Part of a small language model's weights: learned positions, tied embeddings.
Each number is 500 + 50 x the weight over its row's rms, rounded and kept within 0 to 999. Layers, rows and columns count from 0. Numbers have three digits each. The size before them is the row's rms in percent of the matrix's.

# layer 2 MLP down, 256x1024, rms 0.0896, rows 192-255, columns 800-831
101:525535550454471490583413554549528545536559496475441541453553453526539520501530512509481556567546
099:541514434478512462488525459428524534591541508553448539540492514515598442391433465563449485445582
099:511508485461413495516495563522568518566470574538450460505438540498508500492475549462442535500465
099:597451489533434468574429480500550446528523525512499535519536484469408520523464435443452552499507
100:450522401525497508489597454465535504489590424424448541499488508457456461517452426451327483532434
096:468506438554474501461551537390583549488520570494504459493523481479471512584503621507504561542486
107:487529560558524393467567427474534467569454464435395419538468436466327550486444513525472520489507
100:497487494466573552581572572494438528480453491483602550402464482540453490506499461514496401454483
101:487429526453518491545542554458485529408396460469510468549532566509475572456489495492453562493526
097:457591619458520500429448522490452553406447525499442481519501464498564493491513476552515582481559
103:474467535559545474507522418500501503484492472503535594504536532492556464459494482514438449444554
097:563455480518547466539447410550585503510546506540492465435529549383535506498501582404519415475478
101:477410509561412455499447484467558493410578485587473564554575516489485594499456498466442490494524
101:511598477549512452575473526501495485485479498540484536443556547540513495508547522439547579506461
100:563519552431410502523507389464477450469488416510493484405447416514464541543474485514552556639584
101:506451536496473463500580465583471499487521467510615550572414539497447509568503488474541441523560
095:454479516477514657499454509480489527514504423504546476463525490462566587482450384556596648511488
100:405498502553527471491491553517466422453552523558414443574496502538561461468453465546508582487490
097:422456545541516470504462470541581474554510444519601524615583564415462434503503495621524524415511
107:527453471451487536493507528518470532585473495469554608434480569477440492456477552471539487409474
109:474513482553539481566517528487383538482528531487521494526531405456608513448484546545459654505464
096:449599437408455463474501504433513445507490522632467463401455477376488376558508519457493505485520
100:415477588493529437440393484563460498540537501422422506479522520480487514513515500520494388450553
099:471427482500498430483512540472535485425486562597543435465520514597462528574554522457498492484552
098:579502461609476477449539568397478431525554639587439454529510525476490543433577470614568453487583
107:454413530404639451441582428517500508456505533491567539492437528479494536541481519577447479463577
098:500363521516401504456444524450566436551444525527498467489445530441531471539525478496472531514449
100:598531539403540556519516484562496473544463475464490529504391488518446473485552458473574439504400
095:495480483479533534606482587511545512559566404545495469444480510555536521496522491539630506575483
102:571498449548512500456509413515579537464479520490512414468364626536408453457510546482467551475580
100:592506527426478558517473505451483530492475492462464546524487606537428490476492650545431503550461
098:487509511409494388541505515523507417572506464455464547452451546516463487465502468520477519511559
096:503504460625485431455473562499465574405495540427496536555563424461509464498460402455465486492486
099:545431492540489498526526365581391491488480485469551457387580470482543555542459430527481469429605
098:420574480423485479518370399452486550541504543469546596449570479481465490463590555513523473471438
100:495464459455418572572514502466437459460487459495427495493500505491482477555452428444539449522430
100:475498457558495551590510494513483587405485483515501512562425462588489545450491533524406549559490
100:440579559522455488550500484464485562444487384462519526570518423470419555532482477411444477555552
100:426541490445555507524523442492452489598541477388529476522393515527571420556546500471478494485513
097:475499438465516478518494416484531476424529500454429485511391432522520654460548571530480563553521
101:497622515524555509389486384517412518462457470485578539512506478471415482473463425535548565510503
100:469522571514582443472428612491462403524501435467418497462457386426522445428577482533519506467485
095:603491547469572488484457557489487479524496447524525493496566494479480455552505468483527464482478
098:569436449495461424577543506420502505405463478521482533546527588512504417613407493534399425497464
099:444406531504502548492533538492447471475434481464547444518530457449472483433417488474517553526454
100:408476472499354555511507631479562575505479425458543465574597445574354596462547517522517483530493
098:558388382487489507509530488597449597602517533556490552525548531523592501470417437498524538517585
100:461553536431553514551598562503536484520504540536562529476544526504453547489462527488550493560443
099:520534505488595507493577469480541483503544528500533536552483466461465566571429497450554400533479
099:410481462440392491521481429512417517446424433417474547552496472545520520465495467457540450497542
099:546563606530563517496461456436529433511500455460574513564419487508504476512581523450571443443450
102:477517481540466548452505458467448510517580442445469497465485477490441517533570499414561537475459
104:482517455569434549511552485491455537495513450502468618520415509548480505506403429526395509489472
096:469532481433461491453537529530525526534598550586467467441483534525464485506487520509479474490458
097:502498630533518412483559562568536600503510538483559528469507511538510416416547554409513472489529
101:514503439564382495521371473550536582439556578450484507450425533476456470456533452567630448452454
104:476508575495488441403525553506575522619469470523476561414367489490529480562483535450540503517496
096:428475394532499456479446471423503497582543441495488488405578517537509510536440546506459551546541
099:532498461485614558469515560487420447476464537513514503460481519516518512497537546584519499429478
103:492492469531485585430508454490537552483540565455494638481456584392393508492578528527464436489461
100:477525498447494565657481416492490534478479537495540459451531551517603499463500440515415516472484
098:510505469473492458542541503454505463533467490462446510532492607560525551458494478478523507534446
103:519434445536503531529532546495521583573549565544518520491507513505562544487430540484420490475549
095:460577424440474454449453468440436445494502442461488450583513501506513510503531467526492543520467